Weights of a small GPT-style language model, trained from scratch on English Wikipedia.
Size: width 640, MLP 2560 GELU, vocabulary 21941.
Architecture: learned positions, no biases in attention or MLP.
Each number is 200 + 20 x the weight over its row's rms, rounded and kept within 0 to 999. Layers, rows and columns count from 0. The size before them is the row's rms in percent of the matrix's.

# o: layer 5 attention output (transposed), 640x640, rms 0.127, rows 370-383, columns 80-159
# v: layer 5 attention value, 640x640, rms 0.149, rows 371-383, columns 80-159
# q: layer 5 attention query, 640x640, rms 0.151, rows 384-412, columns 80-159
# k: layer 5 attention key, 640x640, rms 0.143, rows 384-412, columns 80-159
o370,081,202,235,204,194,197,178,179,189,196,187,202,194,177,157,179,175,216,233,223,190,247,188,176,251,194,194,179,210,203,219,207,204,180,177,208,166,223,213,167,209,177,244,196,182,192,173,183,201,215,164,168,219,228,235,188,190,201,200,192,227,174,192,207,193,235,202,251,234,182,194,220,191,228,221,219,173,162,193,181,227
v371,066,176,216,202,197,213,219,201,192,158,172,167,189,159,201,184,225,200,213,201,227,183,222,200,213,217,215,185,244,226,191,204,207,194,206,237,192,226,220,202,198,192,203,210,246,207,195,196,196,190,204,189,196,209,175,195,192,199,178,223,203,186,199,196,195,176,206,179,194,185,229,253,193,215,198,205,193,206,199,210,162
o371,076,223,202,193,239,194,239,223,188,203,194,209,203,206,197,237,207,186,190,237,203,213,220,210,153,188,193,187,202,170,213,205,152,216,202,185,212,192,207,165,225,216,206,176,170,165,209,229,223,203,202,223,204,204,198,209,225,168,210,239,228,187,187,176,236,212,219,222,192,236,190,204,170,178,181,170,202,203,222,166,212
v372,072,216,217,188,182,214,188,148,200,188,231,229,192,205,207,179,225,203,226,165,183,196,219,197,164,226,222,249,219,219,227,231,212,222,196,205,180,211,199,202,189,201,235,199,257,210,205,171,204,208,212,246,204,202,201,197,216,204,191,200,208,177,200,198,194,196,208,194,183,211,175,169,204,221,192,186,254,207,191,201,202
o372,086,202,186,184,202,195,221,230,202,217,193,186,200,223,232,198,181,208,177,226,205,200,207,174,214,182,197,174,179,186,187,192,199,154,226,174,168,200,186,188,195,176,196,216,157,208,193,214,204,170,210,163,203,180,191,230,190,186,205,200,196,202,203,201,232,231,161,235,225,198,202,207,178,193,209,212,189,168,177,179,212
v373,063,196,196,201,183,193,187,190,177,218,198,228,210,195,172,177,186,199,214,225,237,203,182,195,214,158,215,212,183,217,208,173,211,205,213,166,164,227,223,201,199,193,220,177,197,186,163,205,227,193,217,240,173,216,214,212,180,170,181,208,197,213,231,214,204,207,227,189,189,200,215,222,213,196,220,207,208,196,197,238,219
o373,071,209,204,185,210,200,235,207,170,204,185,209,218,177,184,258,199,204,179,178,201,210,239,201,191,225,187,166,218,193,185,200,174,214,175,205,232,185,226,189,172,192,218,200,229,197,228,176,184,181,179,195,192,220,193,153,205,210,240,165,216,170,173,202,217,197,210,201,184,212,195,159,185,216,196,182,214,219,164,186,214
v374,061,217,196,163,184,194,188,222,147,207,204,166,234,206,193,183,200,203,158,170,185,170,209,169,229,205,224,203,206,230,214,167,202,217,223,209,194,175,172,181,201,183,173,174,200,169,195,193,222,212,201,223,165,180,191,195,187,188,238,178,197,249,232,217,202,216,213,215,154,227,205,209,219,156,198,175,215,194,191,233,230
o374,072,207,216,201,185,225,233,165,236,202,185,232,156,194,187,223,215,211,243,203,211,218,199,236,219,187,194,183,180,188,153,216,214,212,188,177,201,214,216,193,169,202,215,247,207,241,205,208,186,168,188,216,177,213,224,228,206,217,206,218,212,178,198,193,234,167,212,225,251,194,196,208,191,221,184,199,197,262,197,184,213
v375,071,222,193,179,192,189,181,202,178,200,207,190,196,216,221,189,207,187,177,182,218,196,228,185,202,200,213,167,190,208,207,207,187,204,185,174,172,181,185,226,171,231,206,232,194,181,196,186,215,204,164,205,209,247,192,205,213,182,217,182,218,192,188,208,183,181,206,155,189,200,165,205,178,197,164,218,169,213,212,193,136
o375,073,157,192,225,204,209,253,222,191,225,219,242,238,186,212,210,206,188,223,200,171,222,166,173,193,202,173,206,193,231,203,173,212,212,212,223,227,209,186,181,203,202,201,178,210,206,199,200,190,203,211,204,185,160,216,194,177,221,218,203,221,183,203,195,191,205,212,209,207,191,247,218,189,171,214,215,202,166,189,258,218
v376,064,221,188,212,169,227,227,151,192,202,205,222,186,237,221,217,195,201,184,174,184,198,209,190,214,209,207,178,227,236,211,225,182,206,213,206,226,184,213,226,200,194,199,163,201,182,179,203,168,241,181,183,188,185,144,215,199,207,227,144,211,187,152,189,194,204,184,195,189,190,194,156,195,155,200,186,187,212,188,222,238
o376,075,203,186,176,233,177,161,207,203,196,212,192,196,180,189,151,236,213,221,218,224,216,211,158,185,197,223,191,180,164,193,198,210,177,220,194,163,208,195,193,171,233,171,228,206,218,233,182,220,197,196,212,209,205,217,175,204,204,162,236,186,216,228,210,183,187,250,200,243,198,217,221,194,221,225,218,218,205,209,195,159
v377,064,226,179,204,207,220,181,230,225,208,202,223,220,203,215,217,192,183,190,224,176,173,197,175,197,216,178,212,194,206,199,210,218,213,214,177,214,198,201,186,240,207,192,191,191,205,227,173,197,193,226,239,200,205,192,204,210,189,187,190,266,225,219,230,205,186,175,215,185,197,188,194,205,214,230,183,260,185,192,192,210
o377,071,220,216,179,224,173,231,187,229,183,195,212,174,198,190,204,213,211,211,182,227,216,184,234,211,199,202,195,222,183,215,201,197,191,164,215,205,220,218,202,168,196,195,212,214,195,169,218,187,170,192,204,196,159,193,204,190,198,226,239,155,225,208,203,217,223,201,202,207,197,203,212,201,205,207,188,192,207,192,203,204
v378,068,209,201,217,172,197,179,183,204,185,203,193,230,204,200,165,194,213,197,135,220,194,191,234,171,207,160,192,233,186,182,201,181,222,183,226,163,184,175,242,204,186,191,192,174,219,198,170,190,226,176,152,163,244,190,195,230,234,222,202,213,222,187,168,199,230,189,227,218,166,208,162,206,156,211,238,190,223,210,172,179
o378,081,197,209,172,200,202,193,207,221,231,201,181,174,208,221,211,189,220,210,218,205,235,204,186,227,210,245,204,184,214,209,206,216,164,206,198,216,193,207,172,184,206,185,214,204,220,220,216,199,192,227,238,224,195,209,237,200,175,189,166,191,174,223,204,186,196,197,228,168,170,165,204,221,242,178,172,230,193,163,204,205
v379,065,209,215,195,214,190,207,212,226,201,184,229,210,203,195,171,187,194,233,163,217,203,168,204,193,211,211,193,204,199,224,249,207,204,223,189,188,206,211,191,231,196,188,208,234,212,175,218,204,153,196,182,263,205,205,209,237,180,222,167,182,203,197,204,196,214,192,199,198,207,194,202,192,190,211,205,188,173,169,175,203
o379,077,196,185,205,200,185,199,201,189,198,225,174,175,162,184,205,219,209,169,213,173,222,201,190,233,146,205,201,198,221,216,189,183,208,182,218,222,199,184,217,218,177,198,189,182,182,237,196,207,226,191,247,178,188,218,190,185,202,231,230,212,214,179,211,166,185,199,201,198,192,207,177,230,218,174,192,213,213,196,219,173
v380,066,206,194,221,237,210,187,201,219,210,236,179,146,176,173,181,197,205,216,207,184,213,206,209,162,222,188,191,208,184,232,231,208,174,205,182,191,219,185,175,171,192,227,193,189,195,226,138,204,210,203,193,208,190,206,201,177,202,192,188,155,205,215,205,216,235,175,195,198,208,158,194,224,221,170,186,190,209,206,221,214
o380,075,210,187,195,171,207,197,205,192,163,182,208,264,265,190,189,185,167,193,156,206,166,204,196,230,231,229,204,188,192,166,196,207,232,229,224,199,188,204,238,203,213,194,235,213,217,204,237,204,223,231,215,205,182,184,202,198,202,185,181,212,226,174,209,221,206,178,193,224,199,209,204,134,180,218,214,198,208,194,185,206
v381,067,221,186,187,209,209,185,209,195,183,177,230,201,209,225,200,198,188,158,219,219,194,167,226,209,242,236,228,229,211,189,175,181,198,204,163,210,180,215,170,193,202,202,197,175,169,189,229,226,185,234,198,195,226,179,206,194,211,166,198,160,204,185,222,206,198,197,225,149,216,224,168,204,221,197,189,224,166,254,201,143
o381,080,203,219,216,176,209,199,158,161,212,206,185,193,220,187,188,245,195,209,215,178,204,205,210,204,195,195,163,174,195,243,210,207,211,223,185,222,190,198,233,189,185,183,204,203,217,187,169,204,204,175,182,177,182,213,218,203,185,189,186,211,185,209,201,228,204,204,194,227,191,172,241,183,199,231,207,169,229,172,231,210
v382,067,185,244,196,214,200,165,206,218,210,211,205,170,212,189,219,176,187,184,213,202,198,186,189,186,184,199,188,210,227,184,183,186,194,196,168,202,181,192,207,183,185,218,174,183,180,185,198,181,179,208,192,188,190,222,220,186,216,229,229,206,204,182,191,205,204,214,155,218,210,186,190,204,151,164,201,213,200,206,208,200
o382,075,205,194,210,210,180,217,204,162,180,197,194,233,198,211,213,213,193,216,191,206,200,217,211,203,216,224,184,172,154,237,223,243,194,199,201,191,189,201,207,206,226,187,198,216,222,221,206,195,203,193,208,191,222,215,191,179,195,198,187,191,164,216,198,220,247,217,203,168,216,215,188,187,224,230,175,194,195,179,202,233
v383,065,172,234,208,214,219,147,182,196,204,152,196,172,187,225,225,177,230,209,186,208,173,226,221,219,189,206,211,189,207,213,205,188,186,205,198,190,193,173,175,198,192,179,198,192,204,206,212,177,195,192,182,190,191,208,210,212,180,195,194,204,182,182,211,220,194,233,193,173,182,234,217,207,165,224,197,210,193,215,231,205
o383,078,206,197,202,195,212,249,199,199,206,212,198,197,237,191,215,223,166,189,184,173,230,206,196,196,205,205,211,212,230,183,209,192,230,212,239,209,192,214,203,189,206,227,197,198,228,189,214,209,195,190,203,236,171,210,187,214,210,206,206,230,197,230,172,205,190,179,229,226,213,218,176,175,191,219,195,214,242,190,178,203
q384,101,237,175,181,215,183,184,208,203,170,182,194,205,197,209,222,199,223,217,216,213,210,160,197,209,196,219,216,214,224,210,206,198,173,187,183,169,224,184,228,183,184,213,203,240,178,214,199,202,172,182,162,189,196,219,202,188,203,185,188,241,219,232,169,194,243,172,202,221,215,204,192,208,198,218,186,141,151,205,197,190
k384,118,211,230,203,200,204,193,192,224,186,205,208,197,211,204,208,215,200,215,185,220,193,171,187,205,197,208,229,194,193,182,217,201,226,221,219,179,217,192,230,197,198,181,197,156,199,209,242,251,214,201,208,232,199,180,212,196,182,193,198,212,188,192,220,233,237,189,204,220,203,209,204,191,241,178,209,203,219,229,209,222
q385,102,184,212,201,177,207,204,208,215,199,194,192,200,190,198,194,246,148,204,229,229,198,187,240,224,214,216,219,182,206,192,206,172,194,197,167,238,204,191,164,204,192,195,180,211,202,222,213,192,184,187,174,182,234,220,198,198,191,169,209,187,166,224,199,207,208,193,195,184,202,203,200,212,207,189,190,182,196,183,200,220
k385,111,204,202,215,195,187,193,196,195,186,220,214,167,160,214,183,215,219,202,205,217,202,207,178,197,186,210,214,192,163,239,185,195,215,164,191,183,208,229,191,221,171,215,182,212,207,201,165,210,204,204,197,234,197,194,225,199,236,197,223,241,175,201,201,165,209,182,190,184,199,182,194,210,212,212,193,236,213,222,194,214
q386,103,242,185,168,198,211,172,207,192,190,228,166,200,174,202,201,171,193,177,200,211,190,194,206,199,251,217,184,194,262,207,194,221,175,184,229,212,183,178,208,196,210,199,224,215,187,222,213,196,210,212,236,207,181,164,190,220,208,211,209,204,215,217,215,222,173,207,199,219,209,223,189,201,205,202,194,175,217,205,160,184
k386,123,186,196,207,185,228,225,200,196,161,217,213,214,203,219,210,199,177,183,173,185,214,214,150,156,202,206,196,198,183,211,238,232,230,224,190,204,194,251,228,203,197,165,218,233,189,190,189,197,170,186,215,203,203,161,204,189,200,163,187,169,205,203,186,169,199,186,173,208,180,208,191,207,185,218,216,206,208,186,232,190
q387,098,233,187,206,191,206,183,193,211,187,182,217,206,186,232,224,195,182,223,211,206,207,187,241,210,192,209,168,210,217,165,198,209,223,199,198,163,202,191,197,221,189,233,205,207,172,202,193,162,186,213,185,203,216,212,217,220,197,200,175,221,211,196,184,195,152,200,179,216,186,250,197,229,201,219,156,190,173,190,187,204
k387,104,160,209,156,196,190,196,254,192,193,193,209,219,210,168,216,211,175,209,202,153,189,200,180,214,194,188,151,211,187,175,200,203,161,219,199,210,209,243,207,220,216,242,214,182,176,196,199,178,200,233,196,187,221,200,209,230,233,191,215,209,189,173,206,182,231,202,203,193,193,205,236,223,187,210,232,209,224,208,189,188
q388,106,237,182,199,177,231,189,186,182,201,215,190,202,206,195,221,187,203,202,205,204,229,199,194,200,214,182,195,179,185,200,176,207,197,194,233,183,226,179,219,216,219,174,210,202,187,238,193,229,174,182,212,205,191,234,194,167,193,167,198,195,200,194,174,209,205,226,214,204,233,240,219,211,185,195,174,197,204,218,220,191
k388,115,215,242,187,212,216,177,244,202,200,207,163,189,192,247,194,184,193,203,234,198,177,209,197,214,206,228,197,195,222,188,179,204,189,220,143,208,193,197,218,209,199,193,180,186,220,212,183,174,177,210,217,215,219,216,207,197,203,195,174,237,175,225,208,207,164,210,205,200,194,208,171,239,161,208,212,174,200,216,217,167
q389,102,184,208,188,179,196,184,219,215,209,214,215,189,197,220,229,201,201,179,223,175,250,197,201,196,210,211,191,209,221,195,169,204,231,193,188,182,188,191,189,194,188,178,186,204,189,185,198,205,179,185,198,180,167,222,223,201,214,191,205,176,215,196,261,176,188,197,187,186,183,220,201,217,223,223,210,214,240,234,201,189
k389,114,170,234,190,205,178,202,176,191,214,181,202,231,211,220,190,168,225,169,166,217,180,209,226,214,211,193,230,225,190,209,177,189,161,191,208,219,193,194,224,199,168,171,186,201,241,168,211,208,198,217,183,198,211,233,204,225,197,218,242,208,187,205,178,172,214,216,216,199,205,193,179,193,210,190,180,188,218,214,193,202
q390,100,192,174,202,216,224,180,195,192,205,218,209,189,176,170,183,210,195,219,227,207,230,241,172,192,189,190,232,197,170,223,202,216,187,205,227,209,150,179,193,199,194,235,197,203,217,213,159,189,194,199,178,204,188,172,200,199,191,174,190,202,174,184,192,187,198,215,185,172,201,222,206,222,193,167,213,193,176,218,220,200
k390,112,189,164,215,224,176,181,228,227,209,202,209,199,217,201,206,201,192,204,158,229,223,194,188,204,223,210,201,151,222,190,217,206,176,204,199,195,158,190,190,213,224,185,199,213,218,236,207,185,171,178,191,216,196,230,187,204,200,188,222,190,212,203,194,193,178,177,235,197,201,187,188,208,177,220,179,227,193,190,231,194
q391,098,210,200,181,206,228,213,228,209,181,218,223,190,194,214,188,206,200,233,210,230,206,242,168,207,215,221,194,183,192,165,203,209,172,196,199,191,220,193,195,192,222,215,235,204,187,173,204,247,201,186,188,233,192,193,178,190,224,192,189,178,221,193,196,175,200,214,183,202,217,201,181,193,217,177,174,204,196,189,207,204
k391,110,189,189,207,203,192,192,195,222,223,180,222,183,193,171,200,200,192,198,198,200,190,213,204,179,210,202,190,199,213,219,213,199,232,208,222,186,151,164,242,219,182,207,191,173,195,196,155,186,181,218,187,163,189,204,201,187,179,196,187,188,223,216,195,221,184,241,223,194,175,216,179,215,164,205,215,201,188,223,227,235
q392,102,187,229,199,183,187,204,217,202,216,246,212,193,212,237,222,204,228,219,204,214,196,181,206,178,214,172,209,201,231,166,206,205,169,179,224,254,194,194,211,191,176,199,218,198,224,187,220,201,173,213,193,189,197,250,220,220,215,198,203,194,244,171,177,190,216,147,191,187,186,229,179,237,158,233,169,201,213,219,225,188
k392,116,218,196,220,213,188,213,195,210,205,187,215,222,196,189,210,173,197,215,228,182,167,188,214,176,212,197,223,174,212,203,196,184,197,198,189,213,215,195,223,172,205,182,189,223,201,164,187,192,200,203,183,203,200,187,202,169,214,214,214,207,212,193,181,207,235,206,198,177,179,188,198,197,189,201,241,191,190,163,168,215
q393,108,183,213,196,209,177,170,227,231,143,204,213,217,217,222,227,194,196,219,206,188,191,209,200,240,213,198,209,189,175,174,189,242,216,179,213,222,223,198,200,210,181,184,188,249,190,197,215,210,187,231,227,201,181,228,223,169,235,230,215,240,210,208,199,242,201,177,191,175,200,225,189,168,186,183,181,194,206,252,180,197
k393,121,192,196,209,205,193,197,170,181,189,209,151,206,204,202,168,196,198,165,192,224,183,209,179,198,196,181,191,234,175,206,174,175,189,192,189,189,228,237,237,194,173,226,186,207,189,241,226,213,223,208,223,192,173,147,193,197,228,217,213,185,186,194,170,202,207,187,209,217,225,178,177,182,201,223,226,257,185,169,249,214
q394,108,169,181,204,193,227,176,181,206,179,209,195,198,164,165,206,172,206,208,193,209,226,219,198,201,169,189,201,189,174,222,228,213,212,216,208,200,183,181,219,197,178,211,215,205,222,229,217,194,158,211,166,189,157,181,197,206,213,172,203,210,194,213,210,204,222,216,222,243,190,218,185,242,154,187,192,226,179,206,203,181
k394,099,182,213,224,210,182,251,224,231,198,199,226,240,250,176,187,176,190,193,186,210,221,210,220,206,218,217,175,160,238,161,219,240,172,184,176,182,190,217,207,195,218,197,172,190,216,147,172,188,200,194,206,171,197,203,223,197,165,192,182,226,212,198,197,169,178,180,218,200,232,202,228,205,184,198,190,171,206,185,179,180
q395,117,204,224,242,177,221,188,198,180,158,209,220,209,215,231,205,190,213,191,215,193,183,194,214,188,196,168,158,226,202,181,194,195,184,238,219,173,180,230,169,192,224,189,189,231,181,218,196,201,221,199,214,206,165,188,214,163,192,194,212,247,197,199,175,165,186,206,167,181,209,181,188,166,213,207,202,219,195,213,173,187
k395,115,165,187,212,190,210,174,193,160,194,208,193,235,183,181,217,176,229,222,173,202,169,197,220,185,206,197,213,203,201,187,210,213,214,239,180,179,184,170,202,177,244,224,217,191,178,196,188,245,215,199,194,195,212,217,240,215,219,183,209,206,214,212,174,195,201,223,235,202,176,190,244,207,198,229,178,195,194,193,192,188
q396,096,195,197,167,199,228,176,185,194,174,231,150,226,171,218,178,204,206,188,213,213,175,191,186,195,216,178,203,215,171,184,197,185,182,203,176,194,224,211,190,183,165,199,181,190,198,187,188,207,220,172,212,181,213,189,202,194,185,222,208,214,188,209,191,193,243,186,218,183,178,205,234,204,195,179,215,205,157,192,195,234
k396,113,243,179,201,207,179,209,175,201,190,188,210,195,178,189,224,222,226,231,228,161,227,194,208,205,219,198,176,183,196,215,210,207,203,200,216,213,227,184,177,201,187,175,200,170,198,196,205,192,193,214,198,222,224,215,223,202,188,224,218,182,208,211,196,181,199,174,194,189,201,219,223,217,225,183,180,177,197,203,176,211
q397,101,232,206,215,233,208,196,208,190,194,204,199,205,187,181,180,234,195,169,180,164,228,168,216,170,178,152,229,219,222,171,204,143,197,211,173,195,205,205,186,211,172,202,217,239,203,213,219,178,186,199,199,177,235,177,207,198,179,237,209,247,214,196,215,206,185,208,196,233,169,221,207,213,248,173,229,232,212,176,230,196
k397,113,210,234,245,213,205,160,180,205,226,219,209,173,201,202,201,221,238,184,191,215,247,196,180,208,196,178,187,201,202,186,183,184,208,173,219,202,172,213,169,231,172,185,182,172,201,211,197,185,194,229,225,206,186,212,207,192,190,195,200,191,182,201,212,182,212,179,209,199,178,206,173,202,217,164,185,214,166,177,219,234
q398,100,185,221,177,186,189,182,211,138,245,193,155,186,193,237,211,228,196,213,195,187,180,177,182,207,220,231,225,208,192,185,158,208,203,201,196,232,226,216,228,195,213,194,208,183,215,186,183,166,220,219,230,209,245,207,227,198,184,183,171,171,183,211,187,188,236,199,172,167,188,201,181,210,213,208,197,203,176,178,189,222
k398,120,245,159,191,196,183,197,203,216,195,198,190,190,190,179,173,196,232,213,193,230,207,204,190,207,194,192,219,206,203,221,216,194,189,143,223,212,217,145,178,212,157,205,236,191,193,210,193,223,185,166,213,199,227,201,204,182,178,191,200,191,193,205,201,207,236,180,211,213,189,173,202,176,189,193,208,176,178,216,212,159
q399,094,239,185,219,212,196,185,148,194,182,209,205,177,220,204,169,209,170,190,173,221,207,201,215,163,215,157,170,177,260,177,200,213,216,187,166,180,221,240,209,185,218,185,232,211,191,199,179,167,187,190,185,183,227,186,196,191,194,226,200,211,197,196,166,190,221,210,189,201,167,181,210,173,210,178,220,203,188,197,188,202
k399,108,216,207,215,204,209,208,189,214,182,198,178,210,215,150,161,186,222,197,170,217,202,197,184,179,188,182,205,210,179,207,188,195,212,164,175,192,197,198,202,197,218,221,211,142,212,234,226,172,221,201,174,216,154,174,202,207,169,207,174,213,176,204,212,215,208,221,189,212,227,197,206,170,217,206,161,180,218,193,246,185
q400,106,194,199,208,168,182,231,186,179,250,173,237,202,185,225,242,161,221,220,196,178,204,207,179,221,218,202,202,185,209,189,206,193,203,188,208,201,236,202,199,179,212,184,174,200,212,176,223,147,175,181,241,186,200,190,200,187,227,192,203,150,196,195,201,218,187,204,199,179,197,189,221,196,211,197,173,204,231,190,179,197
k400,112,179,185,195,228,216,212,193,248,235,210,190,193,194,160,196,155,187,170,225,197,180,199,179,156,142,212,232,191,198,144,185,183,228,209,173,235,186,195,206,207,186,195,202,207,217,223,189,198,192,217,228,216,221,162,224,220,193,209,207,207,177,191,211,207,206,180,194,193,210,220,179,208,216,181,196,203,170,223,171,209
q401,099,216,200,213,237,213,204,213,229,188,194,204,188,200,173,205,183,239,231,184,211,193,204,197,204,189,173,198,236,216,209,226,201,232,222,212,226,208,198,229,203,167,191,193,199,218,181,217,226,198,208,227,178,200,231,216,241,191,167,222,177,212,172,220,188,221,207,212,198,166,206,197,212,212,188,197,174,156,194,227,188
k401,109,243,198,173,215,145,217,206,191,184,214,195,180,227,204,192,201,218,203,201,214,176,187,205,257,219,202,196,175,146,178,205,204,181,199,203,214,175,188,210,218,207,169,190,192,211,196,189,221,207,202,165,176,206,180,163,197,204,198,216,194,209,145,166,188,200,242,189,220,205,199,212,178,205,188,225,225,169,218,186,206
q402,106,192,201,219,170,179,203,172,219,218,226,163,242,211,191,203,215,235,194,195,190,212,219,193,176,177,181,204,182,226,217,181,176,203,215,228,175,208,200,243,150,196,196,220,160,225,192,192,210,209,203,203,230,175,200,220,242,190,216,219,209,217,202,232,188,195,191,201,197,213,184,197,198,210,177,209,198,219,202,187,185
k402,119,144,204,202,185,189,205,239,205,180,202,199,220,235,196,169,212,176,214,174,213,200,199,188,184,198,198,211,195,245,221,212,219,203,194,212,197,175,235,189,198,166,203,213,224,179,199,174,221,205,221,214,199,212,180,180,194,210,215,220,167,177,205,185,223,215,223,224,218,207,206,194,251,212,174,211,231,183,209,210,218
q403,098,175,182,207,154,153,233,206,221,180,217,208,225,227,165,215,218,187,201,189,205,176,245,167,173,198,216,207,213,229,228,204,222,170,190,190,184,167,177,193,235,180,169,189,200,216,216,221,222,197,230,195,186,181,226,173,179,177,195,224,209,241,205,199,184,211,173,202,176,195,185,195,183,209,189,199,200,156,203,192,154
k403,112,192,187,208,189,207,174,201,216,204,192,173,190,215,221,196,220,230,224,201,213,180,243,192,154,227,217,234,182,212,223,169,171,171,179,181,197,177,194,180,216,196,160,206,203,179,215,205,226,207,208,145,202,186,206,182,219,229,169,212,161,182,211,198,182,160,197,159,163,203,195,211,225,171,246,189,215,203,202,208,219
q404,103,187,203,162,200,215,194,206,175,214,183,203,228,241,180,183,210,185,231,200,209,203,199,241,190,212,211,193,216,171,218,212,195,203,186,219,218,182,203,185,174,228,207,200,182,181,158,177,221,205,210,221,202,182,203,208,224,179,218,218,204,209,197,186,198,220,167,183,169,197,195,200,214,194,202,201,221,206,241,215,229
k404,111,211,205,184,167,156,169,208,250,224,196,209,187,207,209,201,216,158,201,185,221,209,212,197,198,199,197,207,226,220,224,182,216,206,158,184,202,182,190,178,209,191,192,164,210,205,209,213,202,246,196,217,238,198,207,194,210,176,191,198,177,200,180,169,212,178,191,194,188,205,173,181,194,200,187,198,189,201,217,155,181
q405,106,195,202,151,219,202,209,203,228,164,219,179,230,199,193,201,202,172,220,209,201,205,227,166,179,198,189,200,193,217,182,199,213,178,211,223,191,210,197,197,202,243,190,202,206,206,193,190,189,212,221,161,193,205,193,202,165,194,178,185,233,195,204,181,193,236,208,190,198,232,204,169,207,219,202,190,209,198,204,211,218
k405,111,178,222,199,219,230,194,200,189,191,170,153,199,178,187,215,197,159,198,217,195,240,183,190,239,187,206,225,220,228,186,175,181,221,253,173,187,232,173,184,193,171,206,264,174,200,168,185,192,205,217,188,199,213,230,199,214,241,218,206,245,224,189,168,226,179,224,199,213,212,203,202,193,241,198,207,209,215,243,198,182
q406,096,203,178,207,178,197,166,175,213,211,182,160,201,180,182,187,205,226,212,229,170,194,199,179,144,247,182,175,200,215,194,205,174,193,177,203,198,176,194,181,189,206,201,227,192,196,207,231,210,215,201,209,204,206,222,199,188,215,215,187,185,175,175,184,199,208,188,163,174,190,214,194,192,196,200,206,192,210,219,170,198
k406,112,242,182,193,197,190,178,199,192,199,172,176,187,202,210,181,231,202,218,188,191,168,196,231,204,159,205,232,194,220,207,215,202,154,194,204,209,226,180,168,220,190,201,209,228,229,214,233,201,227,238,217,193,189,160,188,209,175,179,189,181,191,185,214,195,231,245,208,223,219,182,214,220,197,262,206,181,238,259,177,179
q407,099,187,203,221,199,214,184,214,211,149,196,215,179,245,256,177,209,199,181,190,205,197,145,210,208,206,200,205,197,195,189,178,226,195,199,212,178,226,191,244,193,199,233,191,247,197,174,215,236,194,185,215,207,195,189,161,169,202,192,222,213,241,194,204,210,179,216,241,211,207,214,210,197,187,208,222,219,196,206,202,197
k407,109,199,203,181,208,192,161,228,210,219,193,238,223,212,179,211,185,169,201,183,182,201,223,201,226,183,212,197,239,172,211,196,195,245,185,214,187,174,189,230,188,198,167,175,185,208,209,156,208,196,214,226,190,174,193,204,190,199,201,179,215,233,217,182,202,204,218,198,185,212,204,182,187,198,189,187,182,203,184,219,217
q408,108,210,170,214,205,198,174,168,176,176,208,209,196,182,173,191,220,178,175,208,203,176,214,239,191,221,192,201,157,192,203,240,202,184,219,195,150,201,196,166,191,199,216,182,179,203,166,206,210,210,190,223,191,207,210,208,194,214,196,201,223,209,192,208,209,223,224,210,202,209,157,219,180,215,186,253,200,192,206,196,235
k408,116,177,174,187,229,191,188,202,218,186,176,201,204,191,208,211,254,210,229,193,179,207,162,240,200,178,223,197,258,196,205,185,233,218,214,206,203,220,245,217,214,223,158,200,227,185,202,173,197,215,203,202,232,194,227,199,193,191,213,188,177,200,198,243,211,205,186,210,232,188,206,221,196,191,190,177,202,211,145,195,172
q409,104,211,222,178,198,206,202,191,239,173,161,221,192,211,190,161,209,160,235,195,202,173,156,236,218,198,216,191,197,220,225,218,175,231,203,193,206,228,206,197,172,213,191,181,221,194,194,199,211,200,201,220,185,197,192,182,217,172,204,214,239,191,215,184,191,201,202,203,204,162,155,159,204,200,167,205,210,172,180,174,219
k409,113,167,156,174,221,240,189,183,221,201,198,176,187,216,200,199,185,214,154,202,166,213,210,234,197,190,200,188,228,192,172,200,217,204,231,190,202,215,209,217,221,205,200,162,187,172,172,191,196,235,187,179,174,153,207,198,161,176,208,172,200,204,219,226,202,163,199,182,194,182,213,173,198,151,219,209,181,188,199,203,200
q410,103,198,199,203,225,221,179,195,183,193,213,183,204,169,176,192,222,226,209,209,203,197,214,216,173,222,168,172,190,202,196,197,234,208,202,192,188,210,189,227,205,182,199,224,204,240,204,148,206,183,191,191,176,178,202,201,221,199,199,197,211,219,188,191,191,214,232,211,230,189,195,216,221,196,218,204,202,188,222,212,207
k410,113,210,190,215,180,213,181,214,216,210,203,242,220,232,196,225,200,173,216,222,167,217,197,189,207,180,224,191,194,215,190,213,227,154,214,225,216,202,222,193,163,225,214,211,230,211,187,192,179,201,195,206,204,216,212,203,187,194,211,208,153,238,192,196,192,229,169,244,193,187,201,159,207,203,223,181,158,219,193,203,176
q411,103,200,175,188,224,225,195,235,192,165,168,193,185,201,180,219,193,182,218,207,184,163,196,201,220,187,206,186,210,165,194,197,203,242,228,207,207,197,167,169,183,210,179,234,191,158,160,226,191,197,207,213,218,198,190,206,180,211,196,204,185,215,198,191,175,197,180,166,208,213,198,187,233,191,205,192,179,205,178,207,182
k411,109,212,231,206,233,202,187,189,199,212,182,180,198,214,218,219,163,202,214,226,224,212,203,225,197,174,194,185,195,180,191,202,204,147,204,168,194,227,177,190,262,205,159,186,206,214,191,175,217,198,242,203,181,197,218,203,176,226,228,210,207,165,190,210,230,198,197,262,245,192,209,180,195,206,170,191,219,189,246,209,206
q412,103,192,208,191,194,188,195,188,193,186,196,193,217,215,205,199,184,179,220,179,187,167,194,165,195,203,174,158,223,232,190,210,226,197,205,176,202,198,215,234,194,199,198,184,219,224,223,202,219,217,179,209,219,202,194,183,209,204,207,203,172,180,248,187,145,206,205,217,206,212,198,176,212,207,186,196,210,184,174,202,180
k412,122,225,244,187,141,221,181,203,214,208,232,193,210,218,220,231,235,213,206,184,193,227,193,191,242,178,222,202,185,223,217,189,176,171,222,233,200,198,135,183,179,213,199,203,210,201,192,214,231,236,184,188,183,208,183,181,174,202,192,196,229,143,168,165,193,224,233,219,213,213,187,173,193,206,182,190,200,211,226,191,189